config.toml
num_hidden_layers = 18
hidden_size = 256
num_attention_heads = 8
num_key_value_heads = 1
head_dim = 32
intermediate_size = 896
vocab_size = 4231
hidden_act = "squared_relu"
norm = "rmsnorm"
norm_place = "pre"
norm_eps = 1e-05
positions = "rope"
rope_theta = 10000.0
rope_fraction = 1.0
qk_norm = false
attn_scale = 0.177
bias = "none"
tie_word_embeddings = false
parallel_block = false
init = "normal"
init_std_qkv = 0.0493
init_std_o = 0.0
init_std_up = 0.0493
init_std_down = 0.0
optimizer = "soap_variant"
learning_rate = 0.0043
lr_mult_qkv = 0.4
beta1 = 0.95
beta2 = 0.95
lr_head = 0.0123
max_grad_norm = 1.0
warmup_steps = 200
schedule = "wsd"
decay_fraction = 0.468
decay_shape = "linear"
final_lr_fraction = 0.0
batch_tokens = 262144
max_seq_len = 256
doc_mask = true
train_tokens = 815000000
max_steps = 3109
dataset = "wikipedia_en"
Each number is 128 + 32 x the weight over its row's rms, rounded and kept within 0 to 255. Layers, rows and columns count from 0. Numbers have three digits each. The size before them is the row's rms in percent of the matrix's.

# up: layer 10 MLP up, 896x256, rms 0.138, rows 541-640, columns 0-63
# down: layer 10 MLP down (transposed), 896x256, rms 0.137, rows 541-640, columns 0-63
up541 090:086149110124156100174081124125087123069176136113123113150113157089105182239103145146126116129134166150045128189115133144084145164164130134132097109115095187113166145116179128147116121133206125
down541 093:100188072116156120103158157157107117189134163131137168126086133157149134080136117115159146095130170115159173097165150138085147098116178088117149138117141094101161139118122127063177118172183089
up542 107:163113128138123125147124199118114076092114129143120100123148129115094113110142163157096138124148131169065054050128108190141102114143125067108131164077123102153152141108115123154159163167083100
down542 109:032112175129092092133135163148111172119096090089119141135102118158057130051081114114139086200121145150140170138139145117106093187112110069146112078150133145172123119129125205106153112148178149
up543 111:119160098095137154143114177080121114070117134143118186112108171134207103140127105113135103039145159156117197064073176121195088107178116117138170107138120131144155114139066167140163144105141128
down543 107:139137141140099152123138127112121155129198155080133127126094156097076140143145127112189137164160191127165089086143173113150149106133133075117190127128178148150172114131085055086146159098083124
up544 101:156150134077172132109117168134116132125154123113112136174124175104121114142126139189151080126183135099112126106166140121117093130113142135122073094173111147145124122152130097150067176153147144
down544 105:133182123101105096106117194142062109130207153076139130129064109130100167105128109141110072143102182135127116121130137157144141126084108157195169152119070115120129073098129073159172101136086109
up545 110:169170148107077146124122096091109146117140137191154145086143193141156114157175181102080108111151144113113155115166129117098117106151159079144142145149177186131117135083130159126129146082116050
down545 106:175191117183202149189124131071125194184113125117111128203086101116106133129102069129153107084111153176139137136103151038088101118155152109153156131114150097090085141139157126093108175105131129
up546 106:077100184114180098135100142115146104116120163128087098144116159149088147137170176185103094083085142177153100106087118029104138093171146075102160140123107091160133153155129135152141113138105132
down546 100:135117165067145205126124123138116132059089122165138145200156123133156117092108110136144126142079074069137084110109122133117141162142121172129139138137086098151165128093098087178141123106148083
up547 094:147151190150155110124131142168102127119126105100166095149143230084169098188101141142166117129102105179085141084101109118157162152122139086161135146126166101110043115108054143166145125164186145
down547 104:143167093136180109154139075132141102103053077109131135116082104123107135139117190164114118039128136135075067118165122118124191139114145147178102092090119120093115162138173100143133086189122138
up548 106:160122144116169066122086141169126178073146182110115130090140147155134114111083139127157130157180085146071114138232123110165148130114133105157108116095092110160142076109132155140116164150132135
down548 094:104132124135108176120192172108192088131207128155139187137155129113129101116132122149099151118126194094164112167114095079114072113161136138090135136056106134167084212096101085101154140071129069
up549 096:177112137134204055152119102178094156161143094134142122150133140130104108090155112118158088089108132097098189111117118117096161139099168201151130099113175097136200152135057074143163175078165093
down549 102:107128115063075158195075143101133220139139135092130094134129131112098127119121108108127120152128152116142060047100086106128103137204031047200106097139091134088224138192136137111132089143158145
up550 100:123137157072147100084154143166113123141156168111007099070136092151100160170139167156157157157108108108155155109143106137091111139164158101113155070100103166114099142083156098026170115157158157
down550 104:094098091088111178159146136100137137095118174178107158133132106146204100118099196088133093117136136164124144177140069094187098089191123078113097111147154141157143102112094124167133114111184115
up551 087:134128091136113123145197171109146162156125141133083135104033167118138129127116111113211095137129179137149179155118176136109197128120132085155126090072096154119109155091122111149161177110069164
down551 083:093115123099096116100086139173115122048096098118136086126165155087097157134145157187099135111160150119128141137146135194116062150127057149089153113137200118118097104176145075123080138128118142
up552 101:110128161130138104158083090067128107125124107088178097153104136156109074159041178090099111116123114077089209137126173109113104148104133155138125146141127124089057200098094082110129110158097145
down552 099:107078124132132105106088131179130128095061122069156105153102105124118156112108140146171134100098089159159059150172082099115185119122138108121141113110123108216075167135166136155091136068125093
up553 113:136114141149125120152137044114064190123087139132106074156128102126181092141138127146112156141115092156138132059143121076113197082147145143138140094147149151167079096133161201119117139148105147
down553 109:096136119122151160130154152174182128136073098065118112143092073116140098141087094140139131117083100143138140000077115149137154112140181101128105146168083179132110142188151100109143144155094071
up554 097:168119142067137132159119141146095108066129120160113163130163111143115130098091080208175157077168172123186129124183075148107157097134105131178151125087087151154116096091122121071150072111169122
down554 093:155147119109155214179119130104147086138183098121216156119133125164126183116131122095045163105095143168062117164065098093148119115101091083156109158105161139178121125134130131118107112121138134
up555 105:123171124141145084166037134114116166075136092204169146114163139119148063142156116159132080113144140100142178101127122154124169119089170089107149178130126157161165102108062136114163127128135147
down555 109:101107126110111106135077098105152112096109093148125093113140152135146146093129102133134170112181171167158119160151172137170091125069189192147135185155138122111191180130158128144113127132153161
up556 108:148066111135124153152081134176147094089120151132149069144165109165085175125119142112150110149100156138099136121150161148113131128130149094158114122096132121165117113157087133115060105126128119
down556 106:163125093121141053143145110113105202138085098085157106121167093064102128139128104123125108096109054082095228142143161096101112200112152153082146073113191110104112094153138141060127165103099131
up557 106:146118096116150136157129156086133126161161083178190131086146171050154157150083101087077118104151092142117101158112137095189073125114100115139079145104131171174155148136081139145090204177052121
down557 104:162134146102094145112142113117132182183179096169153207115138133105140109121161109116135039155216091200092088162077131111160088100150154055113049139088169133188174128114143119130066085174093182
up558 094:003147220107152098096178120132102140119114187144131135084194104129142125120147164175183108118135129160152151101132125166082109166117214198131106175126085114118154124137150153109108166128162135
down558 104:180130112175131131149139125132116137180124139094112180127094105126141105132089153087079171105150163098111138193156185131193105106100126040119131094119129145136116131077153082109114179151133114
up559 110:147167104124177151126148113115117121143171119136097078133175091134146109120196162103129137123102113092072037118173116139135157192131118129179136187188156134137163165146133086118118115182078177
down559 110:154147125157085075155159150132147120086183174165152063134074094123121144143147140141147172121156079146125130126151105121105126121149122087117109075150064093109083101117125084142166141144145160
up560 120:063141078078097114138147159118128138103064175081168199061154100158165115145088101163149116093159129096150107220126160067140160128136161088129041085111122125136104155127131113148115143155130126
down560 125:172119136084121123059120134172114068116105109085083080080135098122168156103065064110123150113158111114116103153114143090108092129098191126116145157169135165163149116171075115096129173168165174
up561 096:120090149130135137144139150179112124153149194096071116115161092112133123168183127157141101166101145075123079169097072118150122238125154137104130178116070184095111087138145129118110122122145179
down561 101:136114133154137122099117175144173172146088104063148149099121179149121152099092162102122164053142130160091159143130173082079107045123112136164100106143182099119123091140135153044131207143123097
up562 108:159146155140074091126133133129090115099106142135148082146141174108136078175101150153103099165192140130120149131126129140114173147109133099137080145136057099153086088101146153129130148114128152
down562 104:107124156135069164151088070102127183123092115126146095141141099095123154127151098143140086095135147108166115133079164147144175137112121122199112140198152120151152140113177172165187174115149180
up563 097:138144128138145134136156124082119108123169152107132093129138091073167110089168088122139153094072131111124084162077064117107090138134125105170089175149058090123119151102133142124124129127142197
down563 097:142120157123092216136095176049169126062147130171157137114113144133149176077187095149144122123182171120172125148183127127198157104236098141130097103073120114106157081155180079130125101151137162
up564 100:113116148146082113147155138106065132117204143156096135113149154157165113167168164115207101122158163124084112148102125193110130153123044107176141110178078124097173155131137103166124109111144155
down564 103:097088183141123154074135155105147068061168159112146100180122098117096131129184118111146135131121170121140158128120109110132152118099133134124065109158143128140107152136141169115135177139169172
up565 095:186154135107124104089126155131117126122119122109126116099228117078176130101088082134130133159102134148197131146141149188098157094121204144119087158222093102146129138124127090089074096174133107
down565 100:131148132123095158118121120126065095098104123156073122118076144129120118121150148158130173121125188067136127066123127131126098121137165122134145138140131134150187199085138111199156129154093121
up566 098:120112187162132145138122150129081201146086130179105167164122150115132090077121093143159098141172127115110094093129122159103112138134112156119140128127153146126131158113142100188144160142124137
down566 100:131167062080155089170140146102163095101120127110117140113141139136190049183118123165105067156104158126115132234099078091201096141115130109140136152118145151103091096160097142187136167153126154
up567 095:102141093160105137132177077096138132097173105131087058144138039133061132089125063165117095145162158080141061127167149169125154134080109147151071120102114082130121121094088045121124173134152154
down567 101:098168120160167149152080135126136137177168135072162222130114189121156119128127135105180169139114138130195078192104155123181068116099131070219158177153183163145138106152128199115150147156110158
up568 101:146101117153134083141156100133159148094164083172124129028158087105041126182103134183090090154126149100089150102138131145092096179159106129146182085132115103158091108120143127149116171157121166
down568 093:105112126139171084111104154151169115108138090116150153185098132129119147078129133095132161138111111103105147206191146118142156186173132131145014118075136145129117180107115128083180134166124073
up569 103:122121167186138111119128095142063084110157116122153162163104106113093148125149151102153108151054124137101063084111138203140124110095141195184155065127136111138072090132124150177101131119182182
down569 102:087086161154137145132117140152189185089115103177126064147173130162163096074171125132083045118119136098110136162093131097123150094126045134114145113124159144122079128138127137161182099184118167
up570 094:196071136088107159128140131132116083147117117132186131136143121124170140113091200131127150104128083105088171113134084128133138155080184090107153129139086074126109137084130118207079116159148117
down570 105:124168121082076164120125092136047148151096132164134140134124143140157098128116135160157085115103060151164101080100159166162124124181220177036137153119130141128146104193091135136154113076138179
up571 103:155146107172107166112123115134141139108205071147135180122108129131174139197180130117142160067105120142116138155144140142111119131138086130104115115208083125118113139091127107093103128074151036
down571 099:115143092138135096103177134137168119171105077106064095130159146129138203103136116083139099148135151172157094166160121115125113113135085108122135110154110128069093124132111160126102135122108144
up572 103:135133125106112116123120112101177109119164115149099144105143067136122110144181097151162183126117155159149113096093117091115145094130133134108113142144146056085142163156119110118062173183096164
down572 104:086128156155095115126245084212122109138112140057149107138077100090144091082110092148144169165130190080127134127105092081134090080106065176158132138133134152151126153124110126095098083163079115
up573 104:135137124083106051159169165095077174106159102126095155089148149136123114137156099136098105037180122101122135143133092128098138153116089084105171166133056144153174120154166106131151086094138076
down573 104:128101159084155150109120117128084118179149172088100140086137185138132116098120102180145130091035123164139107167095139164176106112152136109120089090119120099136066151139120133112106109201128131
up574 101:071156122089159126131084149131174097115120121112125146121109117059163134122127195116120149161128116126085063114150145134098221147105081075108108142116052116107112122157092121076102086162089121
down574 097:114080125099112141176044108128095158144129148123141122139149150148073127116151130091083093132126128084101123128130126096153138112101141169151112164139130109125047160165175137131107129146136087
up575 095:147187089152137100150073134118116144140163111170126129097092090101132149142068126092074123081057153121113051125109149138193074170124119196083165143102163119122103132132087153131086155160197164
down575 096:118111055106130133086147089104135118155177126149199129124135149134141192121137209140128160141122156131137165181164110172081138122112134129119051139166102124164131128092123118126142155134088135
up576 112:139101100121059168121173130131075124154135186127172164133150155084138129126129143115116165082130129096138182156140137138104152064161112116155126082150154132132213109115065149138168089141053129
down576 114:166134102163140162109128131163123150167103081090152119152064117190069122154094060142094149151088199092145137113160171103119157097167170109128036119136194144116123146203111137044169185161117077
up577 093:123128135113115124153155136152136163169084093087128175131110103107126152142115103124090120141151164151102108143094160119133056051156183132141104132161166105138143168126132172143122086134155117
down577 095:155156101146162184077074085132148127137098057155143164113134156138163074118151121160202080139089167066132164126074128137125150145135176114174100122160139137120089156026121109177131130167070119
up578 099:147125129094176150127090166108122113081137136129114123150073102078096162074108107137114126123142126085208157105106048159133080172098169116127179122062061087153169135076162150142119097087116136
down578 101:134133152126114217128135211112098082092140119092144115150089157131102160133138055124144106210097169186112080129113125098169116108085123169211133126169113143114123071195134150134130111130173106
up579 104:071058106123148065142119147113126140074141181126186159092150104119164159142134094130184143143114153108130112198150122090132103150128140091166107139144082099110126131100111104052170169126109135
down579 101:146211154125134171083164154149141129130147174177156155127150140153167163090022115132095153144115168100143117140131154178103082101156119185111114138137140100127103070119124144144100086134147144
up580 105:122136182120166097154147114119196133160098118146136103171143157141139133190149108137140124138096106159128060125186104161124073165146123123142169158135165175156155092119093120122075152090164075
down580 107:149108156153054055064117113118110146176199122153099127180100091172092162126157138071145112194143150158107102105145158160142138150142141120124163122147072131130122165167140088195149088187169135
up581 100:072136183112126101119149096091125141091183169080106193112122164137152135140166061114163184118141125144123122095079148075099095114090107149133145121136094095131192181135207112166138120039145138
down581 103:110110155070155095122154175130113111167115053113102154055107111100176144116139147212119124152131121083090153136085092164157198157110178097120125101071123143092147129140124164162092141163121167
up582 092:144158111184121083077147156161131133124223131115111129101195156106142163120157128065153095166172106175175081199157155121133152137095161143162110152108121143174091118156124106170144187111185129
down582 086:136146128157153129173101156107112116177104137103107034112105124110110095159111158137131141072092115136132112066111046165121165126119125151126114168091072094056114137032086157161106157115097094
up583 094:082157116173113136032149150026101070069163128184151116149135151145130122101119143173135168101161139089100113109095085092129169125164108064092098077069121119108122142119154148145125178119116104
down583 097:114133135132099131170101174133099139064089074127164142185114157145098133111067115116058099147146103115149103148167143112157132085128125080060178105139113121102092138122087102102142093148128134
up584 099:159131182147111076205140145168156093158112154138100135105102167099105092151142141154188145147196124108114159069136126194101096110153146127135121080177083094122130123108061143145131163128140111
down584 101:172096102130123171156096107118165125087123181134115139142127092118129142163115069105131123143069111126133064074057099138155187113065184139133212089134071151112119095165149138161170156169135092
up585 106:090134157130159074121150139194152118062166131123083139087120145143117213201105136095149116143116161130102128160124150098153121163159109145153080183141129106128079133109160155164071096086096137
down585 103:137115126098126164127194158149157089109142131155155134170136068119177099096083172114128122158148137078155075124091122107092117106162082156126148102091107132092103141147133150127126131116138129
up586 099:154156122133119075095090180133185134135121175124124131177158147148125175106125177124087129197156121056149158093175129123110134149079115161109142089206149142108103166069211143120102156125212140
down586 099:124073127148112137105176090124102134138121097174106154128107162153168126172105135140113135135123169189158119147109121164102170145190093105154126054143096112143100081138115122162118137157131091
up587 097:106129143114185119156091152076157086091127107120132149129129139155165223177104130123169185136130135118054130129077135090128183135163128128160156101162165106134158097112112143140103152099148108
down587 101:150097067119143152129132155157086138179110113136096106130089126131151187139117095155099135107145104123203133086183135141166120158096143171092153215124132127052170106074138126054095120152149140
up588 104:158093169135158136144146148145137152139119133154100151122129064094054100118092154087127164115085175111089071132104223087078163155117100098125160104146109142149103167138092128115103119074071163
down588 101:108090125089160143140158136098179121109105096107086111101173115129137182107139064181070118016165165133135108131106111128109188158151035119125161089137108174133139149155096165061127111114165120
up589 101:120073148139124155193138112117181093138096096135137151154129098129092212123115129126126117124166159092087137124087133089149117124127109129112101072155205138161090111106092157139135180113118182
down589 100:121104127153158122131094159168175122139087149178101141113089122133130069181139164172122128117108128128163122153169076108151120183107149108088146155141125136171165161136180147131093075144143093
up590 107:172105129156122089141130083078122103192186086102107168157179179081150152084148056108123119152103151106160152084139095072099154122099158195125139156129164095137118142151139115157130134171103167
down590 103:092080112141109132106154116134154144138148147181135153095118106072156136163098121140106068149024046004132135153108112112145133116115157135068113097137095129117147106137137154084145097112110187
up591 098:135140154151183116183131108136118077165110155157096089145074143148059102156180181112102150104142161126127138140130166153099122137112157088175114132129166086142185128140125122103107110178131048
down591 099:131119146109147122121214158159142127150142117108123132141145102188138075109144127068127031133075127180113135127166094091158143111069116058069122160083146107141161203157136174088108141077090115
up592 099:179123150141131119179120116122141138123117106085144111120165147088118135130118144116184139120123049118149076154144120146112110185101164113107133128170113099102148081103162124184143142110120227
down592 100:059123162212140122090085170132093146102102104141142116107116116117115088162080114097105107149165224154052148176127124118195139103171148123142124175154195122122070158089129126097115108130152088
up593 097:229072081076093117129094141161127117146153065115190074143108112117136106119215129077108199110133114136143146182121095128163147103122084146173111109148125123098178116138166093127186099085176153
down593 098:142138137181201142124116128151136074114113141131151152134250100139141137145153044144052106156151093162152134155099129166100114122179100127148137181092090142103130155111118175155085157162148087
up594 102:121124090107124087120110139100170116085128118167072096137208150128104114107145092081140122073214149168161129147145133063120141084120128069170114066149155127103132128082100108152138089151153143
down594 106:154099087144164152113127122114094123174129163069155126115097123082116119141171110080111125163111200122132174076091153171140166105118076132141075091097175105159159154165092127154055182123123124
up595 108:169141074116124136061121123149100146104143116145119106134077132171118183193124142123173141106101057120136108118088168133134134096103113120156084102182132116209140098110106117221158110101123135
down595 105:154147080149100128161075154141112042122127111156149123174098086126135159155098112138123106107131157151140117223163120095149119160163085045162147148125152134231090094105139075152086135119153117
up596 105:095158148113098234149111114079101143112087104133132148120143054182105144127105142134086151141078099142136130107156163129124161163149127098163076111141130091096119024178091131127116121120100155
down596 105:080152159156098085120151175137095169129122110139107061125090132176152128106105180108122174040110156142107170108139128130139121157032121181081143146077158056147162189152087092126181131073132095
up597 093:108117112119119192112191168080126159183116041117142117089131158157158039139124094134113112108137097095117105129166147150050148117136065151109174100125126120088122117113069171157147127125104130
down597 099:124093134136102156139102222092117083126121061086145134129158113151113091097141090111108124084170097122125050108100153151137087160108101141094139115147126127125125178089080173113117197125108171
up598 102:183109119128165166121094121130092152084141120134121226125087129109096097122146176115160125138174097125124149106185148120112133156092116191146083120080096095116124089119097101164115097158143194
down598 098:101141136105082143164090121132113173166066143067147094114109143185152070183168067083106153124089122133144088160177091162078099108180122118150124121137208196081081109133119156175121127102110102
up599 101:144154199142087104158141107112146141131120096151148165123139115152107081182179161116074093165155114128105156128092150214147172097108144172159088145179116123119193151076161135144159131155160155
down599 105:135135104068111167117079184174118166172143125093118080141067215143102121153118121127062179137083140084179147117142070120124136142133100089113147137115137153169173055110108087117168120085137173
up600 107:145099131126115139151121160119085149088076128157129115115098117123117097140127141139192070130056115113071107099093086105124129140113128200137126144095182096172093091163113155102136178109103170
down600 109:167121087154106146143154166152096171130075121125114175128098131122151164151138189121102168162110095112166094078107137160109167206145190111167173136133084136096052151108161117108067151056132099
up601 096:114116153109136107116096110100142115168155161080173134099107144133137096115150155165197130126130095167148133119113085108092102174071129077121101098063087136066126147105143142056102108141112137
down601 099:094158144149105122126167147064090111142157111144121098103137179130089075122166118158154130113170143102101092115163121072141077153109101071093143176108111086124139119178124160158123092150131163
up602 095:108091216176131055143139156145112062106169159120159093177099131094127115105092139137132130157115081198149129090087155162085131169096181088153110147227089090173173171123119128154126114146195162
down602 093:143083106137082178050140125082145179117070092129138134195162120143137163115064107126106139137098098127077071080102122139133088127128137144105168141147220120089075189077155164093133180124127081
up603 092:140148123102194161166109054200160152189114066083145123135127148151123104087099166150084138162127133121121144159085144119116188136161142172124144183100121130120146096067131099077121194173090089
down603 103:139143110149120138069116105188156073115117086120118091123097130147167125114129056139127134060106168183129120137139134148097105103123110117145153112168127148142086155119145090133128144118100114
up604 097:098161142156133072167098082104142158121107116151125184090128165128168129172109144156138085120169140146150115132138154130133033109132139108035184102133129104133107074151131079168191108200150117
down604 100:138091115085156192205151138166113137126063177142107120141121099110132097100099126060159151124103068094130140178126132130094138157147144169105119108117093127144138127112103136168139156069137109
up605 102:122119181148096119116116105150095149136178075126158074083165162069103102099149153058178133113133135105167124149097170069107128090139157174143135139112208089094143142118153157150136138123140083
down605 100:121162166154151136108154096132124137137088145085136046156119138161110134150129088155117134128189161135107135060174144166128159109111197142133162125135110079114149142087139133178152156045095127
up606 096:085152127161208095143081096131101112135176071112167124164111128121135134167140148150108117135150148152111151149100178133059146126141134149128152129177113141117096142121124122187136167116174187
down606 099:226147139112159098164136143158162217185108140100182172114174117112094086163112162091109115149114148111097112114112125148127106105118095127141063127112071106125179133101172138126132144112115087
up607 097:168122103118134110137099134134157099129111125152127113156156077203121113155122149138136185149108120124169153132194136103164103181228219164147139169109144105108163120089175064139122096124073145
down607 093:129136115158090133163130153126135098180086150133114141144060163086084129147166141088115110146146124120073166145084117097084111103135070112142113062084157117114110115147126149088151144198123127
up608 107:113121185120162068110147120179155146193095078115174031144159139089089177133087165077142097128145072175143194109135163151083136162159125107135087085132168129184111121091118109091140096129119120
down608 112:125096113091084156134158108072088078058204147125107206109142126153189116126149091161115123115142184069113037122127108114195121118114118112078147155127099110121117130148100145182114151114130174
up609 092:113106143129144121080085140077109121097230143135113160139124114055145114089153198096140068109149036109118143126095102137093142172131111147122128113168104137109064115164128081118139091095103143
down609 095:121111166103197139101075052114109104056165169128151071112135148122119077072129113142086164162121096147159162136049084071117191114162127137133128152097136111111155140192117129134100167110160137
up610 110:124091094135115073124105110116068164121137142101131169128151125135151167121188100097134154129200123206097119100159108089119158136138101124158157144141091082115125140189152101143096072152132199
down610 106:103113118126116115163154075141125099096103109157182175075099145145148094111113137172126094148147098079138163079057130141160106072212130129089098116171178141061103181153165149118131117144147138
up611 092:102143140086191106127147154129134122127105128111109111164030165149129192148179130105196152127121135092117134113154107146103122083109129143120142186224120136116133166126126136159155111173121118
down611 085:153123139131086069100068141113113179081162243105129164090184114141040112147173136097119162148193159150078160111130154050158119179179168130134107113101132112112138170170140084108106112113158128
up612 094:185140078089092105146135117105184198140156120120106149131141119138143162142151133136133130138095116134114130128071107131104116163129110137144191157144147083175170122168160154152113130112134127
down612 099:126103133191083147100115159171153074083131112161098064077123111124122104133124132116137124056126097145155122186178137070107082065199127121121137090107151107117055119100162129107131167183139105
up613 092:120104127125119171094161103092140157113125082143148155124117138090132064119090083136121111182141149164086121121205148105129087149119143089112137165103118144098127129166135131186162154111102066
down613 098:108145082101169049172125164127155120079084134111101136121136071142109173140150128106101179106066152120118096125101156091136120148106135157079114128168176137129022162114164141109150125114129180
up614 102:081095099081099111127131132091095099098154186047130233152092149097166162145183118124135145162114175125137082130180135129113119149136081186180174092087144105110140097097139156103140160068127094
down614 099:162173155137114124076138140158136170098116065185125127120110204107093075112103052126120118115133125135073150138147097160088087077125100112110067124129225124126093092201115106176136115138136135
up615 101:102107184173143135104185112100092111187108116133112086115165140141156128130144144133096045105135109079172093139149122152113103096088132098155099121146131120136109119162114131111098020130180121
down615 110:162140141129126094091151149155120122083127119080097110092172108096081205050067145118143128109175056150143145104094118090089135170120140130094137177156188080130125154054108062130107137147086142
up616 092:093158118146093136111136137088085151173172128133119127076108120155129073120160171119072155099104126131074128197103139136097168157099184118147125152135159104171186108152093103104200111138173119
down616 093:114135136117124120151098121093183134064132203128155131136072173171197141141097115157150123112164095077179089095108076134207135103119131116107169148103122195153167108105165048156109104117138154
up617 092:153155107175145164143084138116189167155117086144173100170114142120192104156131115189120134129133101116088179055137166111124159159145144090131152074187134163183141083168104114108148119128112090
down617 098:133101096124119084097159086114130132166165141117121132025162087122123175131195180112121166209185145167160117144117110121173160130141177089125192081128112137130187155096097172089112147140146142
up618 118:099101129140106175088090098102106122159106087105168119137197162080139134133108117128107148184123079089097114155189144135130130103206165149120029122094160131095071182100117102072143119113148114
down618 111:156131247105132166112152158130092159173159121094126076135121145180097099112107116182113167170125151093072138135112140096112099118146149076127096126090139047139165083167176148113136148154147128
up619 106:083211113175116113184104145172140141153139148166152182092143136126117075101145164082169161068131175099115155085136112128140094142111108130117139113098160102185099116120180154153058170094108173
down619 107:145129073116141175152109103114124109097115160131156155129107134186138159148138110113136093212065143094179116084040134130095096172138063074161139145124150121190142157107154082138165141132184115
up620 096:109054173136144125145115115154108130176134144101121083140103143095127136082100162117133131147134148132122132129115127129137083189131110104186082175173105156220224102126153068103095139131160188
down620 097:107185081188127133088118142119143154163137149153107127088098165063143079134104088140156120126077051104109136107154150109129132050101148057138113077104139178114071137181098134146141116160085052
up621 101:138146185116132149142122133180157147168142143123127160125109151125061157104139112188194111165096135151137118065086107117088157121131151094089126114075054115130051155131119176166141105111150155
down621 105:100126120171055106137069090112156165120127161083137097121115120143117124148121107151089117166133152163095062157169159129109099066149152133115132145115153134112109121122084091147134089116152146
up622 107:112138188179096113072138198196065116084121134093137130140117181152088092139114054157135118129114112106152107226098135081151067092100168122163123139158151156090105091150162166177104150101086153
down622 100:170113134130082101140127099128206150165149160097116119116122106148116124117141112151205190119126067182149172109113143117117176154167086142151122152102182169111081114047144124126134205122148108
up623 105:127128172104183141117149183056091141102177130132165119127177063082122118147097149132034127094074102158113122100133083135123131121130121126135117165140154000158114132129127113133138156085110151
down623 101:160083171082137154078158124120102091125183108122121131102118081129132137127197099122153051104121053123118109121186135157198094105095090123177148096116162161122095151023175099116131123069116113
up624 102:161148134121066095068214189170111128160135138158131144176167147159148149050161125166148112172121112128217132082120159077110053073136129144107161143108135110119046109099116123137165106129081110
down624 100:086160109144130099154151154153139156099144116146135096155107164121107164136058125131069132110165133096141102226173141104158157133148092127125127109098081161113183088128125127069159081115160206
up625 100:142188088139154159158127094101151182126108130134157108121119097141137110149103110130118135118143110200106130101109108120097091116192123137152113148122158134151154097127135156164115107059128088
down625 101:049114111116072100091148119122104082133141161190180092140136123126153185144111089063104192142165079162119128107095138189110135185129106132123097169110116109152141108097118172174129137131086152
up626 101:139098116068088133109138149103113131111144176099097161127092146152099152121176106106131180054140110122124138189151159138062135075154125126149118144160147153161121101141139109125111078116107135
down626 105:146138145141121156116116176166136105180119158084125163157104077172120125113106122115093127096142098139099119151114085128106122099119099148164124134204133139090118064065152155100124160164107087
up627 087:146165141083111156082155153107150103110149164101118124084117113110152119171121115172162119172136155131146145157115115222119142127178139109154105192078129177107085186125142096095184120079107176
down627 092:098098225131142086121107096116130135082087130161168104146187140114147126175128127181094132135133084148118137126126144193074110119122113111099155131174180070162131091145133115175095069125185101
up628 096:063212130144133131193117055133190159172094149075125120095122104094112197133167106155143174175124153068108165110081094132170131136141143091100133156123145138102151146095105183082081089121128107
down628 094:150165114145115098130105112137199163120126140160172146124111134131138160107141168121109088087128090053125144156022153122104114112090132125127072043154130194058086164135149134098127128123114101
up629 099:072131150130137154141086116069134072067161080088115173117172143158161133124142113116116118190124135162117099095125192176166124094163116086186143086148119130164158114149128079130146087112138138
down629 096:135148109140164178098102112115140076162092173157118179149175100130195119110103091115144090091191106157129156173140146068096151083169108104086134079106120167122120139142076064180173128165150118
up630 097:115169161126113093104152120159088173110094136120111109171162161152061126067110141101149175176177116127092124179088091116129069083145126140167119147129144128107148116101101190096100140123126123
down630 101:153139127125097086169105134162107062155174131182140165130142127096129130168126067151138118107145158087128117091138113124104127150042121042104124147076125076115164151153112118133160159149161160
up631 097:067141098152110154133105155162125158181120076164100171093128141199155186125148123114159151096117146143140148149161159100172061140132163095115160119172144123124117169130109109135148075090168111
down631 100:097078169058139124079190123099145167135120098115186124108131100156162106163090153081132133117134113140126128110143131169173095108132105073088115113161187070095107138117156175116085119113119137
up632 093:142176069155167146102175163107117130158143141109077077173136095115121081135183129141180143088176103153148126167132122157119168134102099119133152150147144116169169020118111068119142082107031071
down632 097:116111130109166141148145136075133092185096146097102105165137125161157091164110119092161111060185103104101096127186157170160084136083140109160145138112085122120134170149137121163160129121123150
up633 101:109126122097133181098125144141120143172062146173151108112159119164128112140135126124132144130130104212095138120122112255111116184085150128163119105168069122173118160101095160153099079069166122
down633 106:164084165122109130123113135122116189168178177152124158154098149171182110136145156159115138109099139120161117123095158140169135110047205141130111128160147174115117089114135160116084115109099192
up634 112:119154072093100149110117149145118151171142130183103101172137188101098099123134110127149133145120107161127091142103168180115104071151160180204124103076069161111117072123172148173112099101141142
down634 108:113057129142016101116075166093106135154132117161148048121099164123095084163139139092143122106191117145112099086120107108143126137191195125121150133151131132118098142122156140141134131091158112
up635 106:107079130121118148092113120081092108075096091202126076116136153182103115140144096170087120103171165170098220154129118145090195114120127139137132130153092127181102147164133106151132099153141131
down635 103:116118093101128191160173125106139074182109141156160119090122158156131084138145145089091176093169229195169121144136117206194156143142074085195143148139102091084110092132145139153093122087104158
up636 101:127093112157153113143120160104121102106077140171128128155136109165182150154173087104150115090128120115141146085137144032163144132153113154140162159083115183137149170112058156128137086081113104
down636 104:161155179100171149100154137142214128172124081128115112126100092122155130174069121105129146083128169122179122105090106084127162141177158131169156146117128163157132142124153114143178176123140111
up637 083:149113144146198125117151085130110149140128071132119142170033148124098143132084106137161142155108093161163175131148151168110122145130126075110147111135099107101154149135117130156119129134155117
down637 084:128156102070134142165112138165131180119129176113147125108188099131101130134145157145110200180186195124107124085096148116109146228121153144162087109134131053088164174123178076125066076111160121
up638 095:099165188162173125190066123110131182150111094137104117084122092075115100118160115129122045095090164174139098095148142159118075108131135093203170159147075156152111109047083122101209083040185092
down638 100:107172084135142116151195140184138158097103119130144149146100087151055057138055125089070150167145159121117087083062184143164055132109113158137123093128134157102090091141154088133180120128169116
up639 099:165106141153103061132153155137166141125145108103096105079117154059090160147115142136142143168115122143199109091132191154056134117134132140142132093127097129114089151140142135103104145064162134
down639 095:119105148145180122053141137187147100178052075166213103110181086139116150124059154135113124188093101186161158116170126152094119139120152154068139131119147082160121087123124147129126103139092131
up640 096:120129086177153120071135109166127113148102116098144115089161134181186117142115174146173087095085147128188142118116136129142176163129111198123160071167102135178165143118129127151159110152058207
down640 101:135099165094100116145145119102139088114104084142116143170153193150166166117154123109169103129103187144080106125104164110144101120121120095130190161107119131128098181126155183136145113109127161